python train.py --num_hidden_layers=8 --hidden_size=96 --num_attention_heads=3 --num_key_value_heads=3 --head_dim=32 --intermediate_size=512 --vocab_size=8192 --hidden_act="tanh_gelu" --norm="layernorm" --norm_place="pre" --norm_eps=1e-05 --positions="learned" --qk_norm=false --attn_scale=0.177 --bias="all" --tie_word_embeddings=true --parallel_block=false --init="normal" --init_std_qkv=0.051 --init_std_o=0.0127 --init_std_up=0.051 --init_std_down=0.0127 --optimizer="soap_variant" --learning_rate=0.00847 --beta1=0.95 --beta2=0.99 --weight_decay=0.038 --lr_head=0.0101 --max_grad_norm=1.0 --warmup_steps=200 --schedule="cos" --final_lr_fraction=0.0 --batch_tokens=32768 --max_seq_len=128 --doc_mask=true --train_tokens=143700000 --max_steps=4386 --dataset="wikipedia_en"
Each number is 128 + 32 x the weight over its row's rms, rounded and kept within 0 to 255. Layers, rows and columns count from 0. Numbers have three digits each. The size before them is the row's rms in percent of the matrix's.

# up: layer 3 MLP up, 512x96, rms 0.238, rows 381-394, columns 0-95
# down: layer 3 MLP down (transposed), 512x96, rms 0.224, rows 381-394, columns 0-95
up381 085:126141171162098103163143125129125104154127155111089167167143128092136124089192117119185174143120087168087112130162132089154111175119057126186095128145146136084116149084113107141168136142103100167067151142147182146091160098058127163173150090132063155154153183065095176101133120140086122114
down381 084:095161084131121144120077125150070136158161102138131119126107142152073083129129144138094143111150058127151123087208140190132183107106151190120112096100150116120070147092132155125146153169100145037156144182102057098098112122114088138076124101140160124123073128119103116092122169193119129131
up382 099:051108094135126115148101093166136140125103110145131063132118200178118127115102177133071105123152153124152145140149159163123139078110152086093173102041167121125171103118123139160133128144097123093169152213097131114116122105081139130159134092114214147154136131206079135103122138170102131142
down382 093:157099164140090115115183135080156139175192133120104153134121099146124140101098165114140148186144091189077122154164164127105111122169108149128134130197077115126116163114095136128163092120131201200098139086169118153135120161157149143077128158148073082115146184120177065121120140084180102115
up383 086:085102149147131140114207087118127080192125107105118164164105189093114190107142158107117160142082161167114129119090169141121158121180133044143111144114083102111130110147096137120146118086136094125080143172081182047126124135187192177117165132142097142106133068124142134139146150154145136133
down383 088:111123141169212108140142156136069082163119134160093131181129064101124165144113147193112126168127154131151077078085146130107102089105133143094132169128133120184118129128128141095090102147194094124141129095161143124123125132142114132138092096165133132099172080118078085174110176128124034057
up384 109:077148205108119097110103158080124082131140154144108114156149093107119126073185129170140139152213146124109116082095096137167144088115076141165132129138103139150058099132130166136160175125086113129149110104147088145150099134169110114121160117062122191157154155086186122117165117199147098172
down384 105:081127187124146142181103068096124170178105101156128117141164106115198146165145102107065147103099109131106198120197144065141081166120122111078120126158117121083097102112169132121168085109107162096166113066152118136122173154125172144187121131150125175096127131120140136141194139113107157171
up385 116:189091060106119129155097193047140111114171116090170132187157146112115143147090179139151138137143149151073171157090149094102154137157217113146123081108083141088086126155137148157142151133100092126109085089131150146195143145119113126127175109097143114149081131115112078117149090180160110129
down385 115:200174140037119071192107123127084107125129148106124120149114122156117101137171151175143104136119154152118132132103133145152100146117156189120155066171086122129101127089144182091056112096117105116111100169106132110158139120132042177132140142187112122141145129140143135125104067208132136084
up386 086:151102124156140095168180138108099133141164130124151126133190150125117147164171145106214157111120175163128113096082057090134137132223170198174135161116122095121126049111098108084095154135123126172094095146141156162131112068114123118118144151112108131102102103106164121105164085120095104072
down386 083:123144128128109109107103128174109113069081101090145191066092110155128102069098119122044096160067092154130179199140189145086122095104142107143127195166141159113110154162139121171181115077159102092163096149149078085133152150148139162080090144142132079131149149148123128116111136118141121127
up387 093:096124085156081153182157105150126164143101165101139156083151146179157136103048108140139114171097148147152056156148126127151096122133091167138168160140193105169114089071059177112132159117134157115120155124153141086130139076113117154138122141162163194104097173086118126146185130159086084099
down387 095:135122126155133071083149160086134112155116121113185176130155086169080062188104090074085176099116149076115129132095078152161153169157125106162058091153151123110072117166151114144140120134066147078181111131080118116110151100098150127095107114084075077126147129099158132095169147131132105128
up388 092:139063194113172110150156181161175117096119178124136103130100123127141119160138146157114169159082075115167138142146153169061110141129088118107144114069128107157129146119129109114185143123094091157181179113097192126149107107122105109137134171133119114163058127129167157090054181076100155088
down388 095:123194109112114119119140088183155148152120125156064081121183137158116134065078156187121105124162118124095160121092105092118116088123124160159196170087152124110156113128110099117133132122026158168059098161133053159151110153163104099120123086122123095104116149126125135146186146161144083134
up389 098:184141114111130052105134183147135142116121103148140178139137132104130104163146145122153075104102095117138131159100130130223170105164117149119073045064099109179091115072106138127114095128120119182068119197120104176085113112141145145142165147156104121117077081155162143129150134177144153113
down389 102:072106114094101102098172113104161137071131145117160133162154156133117035073142141131098074078089154094157142140154140110152158110106115088158095068113143184112101091082109089120151140134151127164084071134108171147082121138148151079078132168106123146190139044106115115132162155103111123106
up390 095:206084110128095103162114123092185088107077115122115146141145147068171147129109173097091136061091122111169144096158180147104087109095085142142097153145174146142139106109134161110223121116144155158092164164127195157156097105148133137120198113112139103124125123091169159079134080145111114101
down390 088:116121112106149160088114149125085140098148131123137031156134137124084147108174152170076137134176174111118164192128097149151082100146136067088095148172156156132105138100122172177160113138137103087118144092100152101104180181127075074102131087082116174154152166174094123106157092078097119128
up391 089:196159085113140147159109137126185118130078125169110100060145140169161105165081091176080120140070181106137151119133198149118055178087123074082149097125116140135061138111136112131126138139168116084144105109138115105137191107131088162112162154120136170152163165127155136087148102184121144108
down391 080:138157107165082164123119063092125082130105128129170149219115062104181066163183121102172097116173068123101113097133139124069141122113093160097140144163139143121134130105072127121105126149154143138126150114065122104083103191162162125090081135128107149159143116108201142089106109161152138161
up392 093:088135172144152121168175106118157168127112081121155154154094119091084143160102131135095180124136158142180168071159152083128092109152105138142128084102120128166131106142160134076141099158183148148117077126125139169155165096178170131104173173101160118093195161117153065133183121110132068055
down392 091:176120073079123118087078118148077130106120176108106143085157154168123129072161116154156102174138132171073138141091093183092169126145093118096085094122104139116151120083117116103094170144127091167081178082091135057152117181144109174123106169144125157139124124167124161124075141083109141064
up393 097:109140174074110140135115119113194151127155121085109125134142141099147148119073202248165160166100132140132071126158127180075087139112111159107140176091133148117142131130143096111154130107177111157154145127036118155088106106120086125098087087137101107125111171126088121167130119094101088099
down393 115:174098124122155162149124191220118156123119121139140091136159183100099120138152134131093070116126132150108170159142131099140111103096096173137127101086132110127149097085098122102127085105051113162067153092136135149134159110137144109104196147118136099056135166170070167118071160111119200094
up394 092:079112111160110171109162093164103172105136072130145109113144113147178198119055113116139142150160155134128085197143167104057163116124096097179144146144103145110112183103188105139155100173125093113132138104160158155110130068082160085150134147128115172141103110127094170062159112145153072147
down394 092:162176170184146111139113105169103116137135181108124121104160176114062170180191073158109126123107136122157152141166172134157172191062139099131146167133162137156134158181102154083152153120084155170150115171098117106112099105119115143075130168188163169110138157130109122169176170111161095148